From a checkpoint of a small transformer trained on Wikipedia.
Size: MLP 768 tanh GELU, vocabulary 1222, 6.74M parameters.
Architecture: LayerNorm before each block, learned and rotary positions, no biases in attention or MLP, untied embeddings, attention and MLP in parallel.
Each number is 128 + 24 x the weight over its row's rms, rounded and kept within 0 to 255. Layers, rows and columns count from 0. Numbers have three digits each. The size before them is the row's rms in percent of the matrix's.

# layer 9 attention query, 192x192, rms 0.0354, rows 114-147, columns 0-47
099:150140138146108128144128135140133120143136134086154139113104133157129148123133106138186106118092134129141129130115144106159132105095118116135165
103:088139123171120100137087145163155175138160145090133137099136082148125138087169128137121145168158152105109111143114086136135116120065135149092161
105:126106064167097135094115105145108113130105131117137154129124081111131077159149132146115106158113117127122113121122098141127120131121153140130119
104:122133154101154111145119144140130133114136088086112150094152135098139111153137106137101096134157128124117156156113133099133120137095191146105130
104:135109087097116108105154117163146127162121178120156091094109122124105133140171144115113143145117155087145163129121144140119125180119133158131140
099:123138163132166145165109104077163154116085135088096142120122146151096195131145115146151141146152150144110127162155159105122144089178178150121125
096:152166129159132127076110147150110126112120164099078150143132140109098117161143120086106133149126125131140136098139131090170115061136174127108138
107:102176116094119175125132108110109056168129156143115114146126164116111157166142160092135134099133150128101085144137108126181119109114116122100165
103:136085101124131122127128108160119145106164148121136120121166109127140110184161103086111124125115166109150114159077179154174134155144097120138107
102:131143092119148103173169142105115142143118190109143142131134149138142165133115172126159127139145117148113152147106111083129142071152169149129133
103:127161092130107129131117105167152176120144085151114111129143163164101085117139155096131109096091173115117136111100138115121141115123120133124120
104:148131121128110165108134126112130129107138109152156160142095137113154138109122168099101129133157116130121088107127173145140139119103144171163110
110:090122144137176176171064147140154111130150126104113106144108113106124149148153141136158135124146127159113157115143073124142142114118114123103117
097:109167136180121150138119102124092140106094095130152122157143102110112163149153114101132107140147126172143140158137181127154111139142142109138115
047:191140167154137144122127084116196108152119106164145202123073139137117175112102126154079123108109117095160148093127139129132146097109157092159135
047:116113164142165137124119101140131083122129133152139147166143123096103126098110116173088115097103117127149126166152126115149154086141105116129130
062:111143103147120110104123150113128124125127103169120123149160131164147118135140134113131131114149078059143132128118145136101107190147137127152152
052:115135127093139158113101152148124098118089146133137146123108124154110120119111132134154192144111139183122134108160111156138126164166154139125160
071:129124070120098111092141108093107143086104093127112123119104083116118138141126133115099075105128089100113111119105154133102089119098113093125128
083:138126088148149127123120137104127126114097119174117124115110100129118116145121135136143153091142115110140098127120185124110086190109124119179158
097:140096089102118125089133136107133125157105106154147125142087110088111159133172133122089115138124112145130136105122172122133095126132133092144141
103:142112142135150136131145142089145151071133117174113132114120103112127100130141138128132129107150115109155124123137190111128110162098149108147144
129:158150106144138104177087138134146125165103137129161170153149137145166126152128154150148160147130137173091148167148099143121118134148092140110138
135:128104120119084094134148152140104117106164117110129102111159097103125117129176127132131124085134119104112117107097127094104121125162093128132113
131:103147120116119147106068142146151130103120115145123139121111134164154096103132132161147126147083153128106076139102133164134106132129141153149125
129:132156103169115129140149142074130125138166139119112178107159153130125139136109150115117143133143156107141159143109153116156165136086125122102119
130:105126106164137119109114136108150140103098080065092124150122114124107152121144082127152132110089067142123127150108078142092137082119142158122082
141:078135098143100110139100108068080119119123123117102110111102127134107093093130111075107080116147095082108114132127118097099136093098083124126110
129:113114111107118123098125137117147096146089141148123162114163137143123134110138125130127106088129102146140108110144079146075111137153093133140093
127:163113170133108144097137078131131163118134127106121075094135123128113135079108162173130105106109162103137087116111101133146113156103141125098145
125:106127110110100108104147144109100116082163147157170089107087130130132146157132160119083095096117153114153125125139113113090099129121161143136118
123:118139134113135112150115117123132086132102141107124141109137120152151135163115140116160135172105106132111090136153121172123129140107162129124110
131:148153129097123126103141131118124143159095050125117115112151123146164119104155121090122123145127150144109135158163168141111125110095144151157103
130:086113169171138077109147136098124158137141131153141115149108118164156156137127156140109141138130139152136146151120188141124150123095156165152121
# layer 9 attention key, 192x192, rms 0.0357, rows 114-147, columns 0-47
106:137146132162109085153111148118137128116126127111160121145097093094153160157148097109090156136080139156142147099112128133143173127104132094138169
107:132156075114129066131129152105100143135113106138154128142122129131160150111147129120115119115116128129094084144094082109102109154109102113095137
099:167157095152145156075082141130104159161131145115142139148140122164129112127183116137129159122100108189126156106154152175128120148120158142151130
108:137176120138126127144147150105070115131109098104121153107158121126133112131143093164116170109103137102177150127121120138133146120138165106105125
103:096105119159121131120112166096114104134151116146138121139144160141097123119137059125105183127111119114118076124119110168102147151156118159140171
103:093157167090153132139148149108133134120112131130117127140137133150167083125146161170131146112132118140102129131113134117129128149165111130129116
099:145128119157163148129108148120090136096138133132148091179135132143121085133148127129137145171100121130130101111089163083160149117154140133134136
107:100134134109150111136117135115119083157102139157109107121109165120141172169091158093095134088151143130098101130154118094148128124137088116138118
105:130122115160137120113120169134126155129154156121096130137117115102127120102128149116135126134152164109105171103143126158130125138123107136135180
104:125107096146121127139169123125105091104085172125112114120125137139132134147111125172172103153149126161179094086147123129150111110092134116089147
099:150149061120140139089144149149099121120143146135102150170096149133169114155162105136115155134124187122140079120102127127113107129101124146138121
103:154130131124166142169129088146150077111132117150111141112146139122114093111111099151123182137168139130109127112158111081103154118120128148149108
106:141137116108188087151116162150170131106141127147162127093122115124147148111146128107134143134171150139141092078140103140160148127150125129117164
096:124136139129140122110125132125118166128127142148122105108143129112113112100135135073111142085127117136164157099118163108123141131138147097104088
044:086090138101132122139112135102134140098122121130149113101177099126136071106134122166121160129134123176126144139167151138176105119156142114130151
053:129136135120061193164114164106161142084139130113151118122106113162151121161145134105157134174156142150110165150122177156132134168123131110076159
049:129154127154117165139123146108127145147091140064165155126108097104106141098196160140159141098125159163128127167145086125133165132106171152099126
062:106167165164131121123102139135138135128113137163150109111105140131137157129073125113168169116153173093082121096095172147086095128102070122125147
079:145159155161168165164119140166158146133121164164164140124164143179139118130118162155139164105160160112108132156138094136155204164145137159128140
078:103108134130144146123103139193170160140142136168148116104112111141142127150084130129128142101130154094105136111088151128113139167124093092086159
093:133098122133162138103124126180192165151147136170145148120122168155153132140087123139108154160138163141146128140107136176123155163108098114107126
105:129110139077120111137129103103131121161153144147170163129104142143116204142132112121121100159118118143167111117177169122148144132154124093144171
118:193136081127178119141113140125113117142105121100143119162104121148127109142099066133106128106134085174140151127152110113127110150158113132037151
115:147152102153123120132126111141135129162165092138109125165092119093152134134152138118110134126154172105075106124112087112052115158191117152141180
121:134160111150158131123120166175084127139149112139138140115126121143171109160137125116157171126155181154085135109098115152130120143127119127129123
113:139143146141138151136187129087107138097193120169111114118117158127134121170096124166116128157104133117133122132097086143133104133145124107108154
120:123125157139100095157142191102144169101100131077160152112131126143113120110158111150179144111105087126133155114077142153130159124098162189144127
122:143195131158164173111135100145117123121132116109122159127142146154152117106126135127132127086171128083112144132137119111117129126132128143137107
114:111099137172147152111157100110153117156119129136109109073113145113128143090072115106167114074136111128166122114138117124105107099121122112136102
113:097150131133085143143099126131104149138139098126159158149124149122101154145129153130154110092091125111165110137139157114104111147121136151073090
113:144115143126152120160194108104115114146125074111133170128134162148128095101152155132122146167124141101117111082118142132120121141116152137142117
114:101095134162133112160127127104127047144103134159168130168134122150123147151148132141109103162180097172108140146091123138111158117118136133115111
114:129130099119137143130125160120146112133125097106136102066128168153136161120140113115114164110150139088138107138108114165116181128147129133149103
115:080130107093150136092135091107109138139113118107194104152119149131164173106120128136083126091133087095080096106064138116117121116124110140142104
# layer 9 attention value, 192x192, rms 0.0357, rows 96-127, columns 0-47
099:116171135101093095097109107103151128143082151110136107139097112100154112127116100119137134141111147111125146105129133139181131132127174093140142
090:066150139104113148144155144099113120083123140126119184115113131169095120153144132126094114172113125120147161123109137097144141127131161122118093
097:079084145122137143146147106087117119121170138041166114136099150143141141156107103111142144085132154103181095110129108145140129102150120105110093
096:120113123105146131076070141155157099108131123125136103122084142088135163108116149115158128122142150123113155125102124066133096101127150165137074
098:143107147114140087134115126153107089121136130123155136112112147094139136131155106131143126116149121127143124092155097132149103111136156123118134
092:114170108113146076143111149124145122140114164174109154137123130126153117120125139119102153111099119122133136144102091107170125137118157126105101
086:154102113126122182093130143104156113121087138085134148122086124122137141124124150173142135128128151090134134140137099145146113114119096159150108
094:133142105152133082159138173085126165151157113103147152100114132115128168144093160103103114074113148129115166141115126162116125156134125108122140
105:133141151125121172144121155164116116200148084166140126132103137118176137144100074140105150097143128133114134095115131142094103175085070133117137
093:078098113176102133110128118114169179123108100118142138100124117176130153147135149095104124125135137138152067080136114134130159095152146126127143
094:104111133118139171105137107171120140119124122129119088139075106100129101092140098147156104145134161139139169078109130104117107133132176124107107
097:094130145107129131094167143151101125097106130099090121148104106095202148129108117109143121118105140145102115141131125121161150137127142159143154
095:096126135127123141129102125106128087125110129134191147056134093136129137105135086097117110129167132121120121109065115162087142081138095144133102
095:105124090170110134123101137135140103102126119110117186140138113160148142101109115149121141100125114112132148123117124139159170076142121097145150
103:169113098118128139118136162101101131118106122152135108140136099141095134128114085172103133129121146161145155092177144107129116183143143090140101
092:118163127133162155092100122115119157158123128136156103109119140116144136094151127137106134153099133146109129129152140123153103125148112139084165
095:114124135139167112079151111123115101127146105145133142117136140124111166120117123102166164113145125099145128132089123154133125125149137133133084
100:131147145117126144099073125108145103130147136127115112115130126157068136115151172097168119157099148098126128077120151137131133159127139100130126
102:099166158082124104112153103132128126187114103112103130108099095151098094110161147090158130130128115072138141155136109139136124109112101114136119
101:123139141153131136117099144144124100158096180155106137143115121142122119157147129141144121143104126127159142115173118086126116102149140203101071
099:132148165133115101126180118157123091092097104143167117152122112155126143174119162106132141112160136134160130151119084138091151122122110130113110
085:131136143168105095146164126140162138149114138119122140162095147130142121153158127129134094080159150112123156147161128095115112129139099119116146
101:155116095135131120161123111148094141114150145134145155143103135160118135133140105096141159187135130096098067153129141162119133059116148098161125
093:163115158117165143133095156124168162110124138127118102169119127113100089118136132153167138133131137124134101108165112118102117092144142125116125
097:140107154135126135117091145154140119106175114149093172148152136130128114122116134140111149133117117149157127101082167090093099136106117132172112
095:133147151112103150163126121111125123083118152107147136104133108131136124181127114116146173134214107168111156055138086145151108131143118112131124
098:145138067093096156156131116104143122125073146110118149117146102127155133109104121154132145175135172111114117103114144141142139133123136134138155
091:121121143089140183163162119129115103123162127108138104142158149132149133098092162150171180135083109127111109149094126158104113110107125144103130
100:144133155104133089126137116137087118167117163125107143152150174138119128156116104121124167126105108133155140106117080134100152110167138110106112
076:172107157103135143096142106163114132082135156134135124134155130132141137130106132118127155098134133123168118121157112119057096152127165141130121
091:159129160124118100149167155133141117122157108124164138157129085130118128074085161081130119109146142134098128109122193111106185125156097118098138
106:158116137124088130139144103118080150154158117183127133092113062122092126110134119144146130121152174107100159144095150120144118103114135108131100
# layer 9 attention output (transposed), 192x192, rms 0.0442, rows 96-127, columns 0-47
097:116127148166163140198133141123137131158102151127137135144142123125111093094152107118113194113140128089123151127129126122104086120153119125096136
089:162113141138157104132094141130153101163112126128103131124155148167105116118173144111121102089160116134134155150156126125134150118146144125132098
093:137175113099083104117134089149163086132144088132111120104144163135107113091147098073158158129107166174116183095150144113103139086144114105141086
094:121157114136117124123138128129128143174134130109146180084135113161122128159098118119180105202162098092116106117113090151094149113094115111120162
093:113160168149112113088110120124126090155147101110108117157180135115107120103115114128093147133101135117126128151158148093190125164137140145140178
091:152132145117122112139144101130136077126115120123123155145132105133126105141102059127161167156121172123101162104131117154158117130143091065136147
087:150132152106154140118171128132124129147160162079126146112134169134119131110151100136157122111101158128156116146121082141122155102137090080120159
089:143161170090125105143121105123140153151102099138165126121133106096132081060104113084152140128156114125139150071178153111133169138158078120154143
105:132119141149134129099145092113155119115139118121175115092152139118127140130101144145124115132093149117111110127125143110126118095132127077167101
092:160192128105154133094097144150093100092185120148109128164073125137128116127148143143122164147141122120142132145125106146117129112118111145116101
094:109082133125155133125118125121166056166104092127138133130130145152141146132135147134105096143161147110119144139147100142151115150079142178135128
093:084116132120139131115118120108112096134161138149162156103111126156109134133162157106128113149168151144160156128141167131105130120103100165110125
089:177165150147107145098081136130123116114115099155113152084130137114149177151116096147123156142109149125137143122176142110131070120138132117119131
088:131217102094118145113159098124133124166146158161146146137145106139117160149099129141142143113133123133120110098147136131142156144121136131110153
102:166131119163105110109125145140144167118181099104174114130100104162145120115141155108130121151072097127146150140128112118142100132101109139084147
091:122094149142113137129149143126169132119148146091125165162129146094125142084107143107076132122121113118068088139099143125119113141050147085119155
094:137169114119080128127129112134098161115156155116072131148127174117129114168138125133122106156156113161109127116117139122142116139156135128137097
091:120079116136115122109135120141106155112117109127163131171109085082098096188138123137148111159123095130141121156098089122127166119117125146076142
101:156080109152144136118086123138110158109174162147097171085107146120127166135155153126138134133153133154110139092116131130104137122112134168149116
094:102072096103131128128099131102160121125162100108150136126132112143088124134114107142078151094109112111096172112137115157128109128109154083149146
095:108124100131136162180133169141094144109110104117094133110161145128096125136110124118152120101100122132121093118164149092141156110128128072165112
085:137121165103118106102106099131144126163129106178142164150128124106099179129101104141080162115106138124150145138098089132168126153128135155148136
096:115175106103136178149128123138119122111089145130111111099166124144137157101140138091138130075129164166110164141111192129112125155149149131101157
091:098144137094086148157098115123128128141157092132153136146144143156138127116130137130124130096091104125116065147150083125096185147156166161115131
094:124143121127144128186137136118145112154096152088153110108132075144146167113105143178159112139143109122108126133143088103103111147094124119137100
087:107169104165119154097155117113113111137125124136137103147135125146142079102146143092130154151116140118140130165122090090152130131099133141080110
099:160127102137133106135139135146098154124150144183148086124122144111131122128156181125157137124127147125156118120063178167113104124138130141089183
092:119086109162150131119134111110138128142074169130129177129086093095137141134164106083153124112186166121124129119137110154123094144134129133091163
098:111125105128145109124129117129104072117146138161122101144135121138147131119102074129120126107106134134101139135117116127179133136126105154136112
079:122124133145146163186163125122116068116143148161159100135109172117140124105111156098148092112144116115097149111125135142110123105145108120108144
090:127137118156140119140129099111140127148090148138155123147111142114163065108135087130150130108166097125115155131112102125140146159172082133111094
103:116099109118128118131119141149097160141131150128104087156120112164120145114142139147147158142134156157161152150136191142107155118115128122113114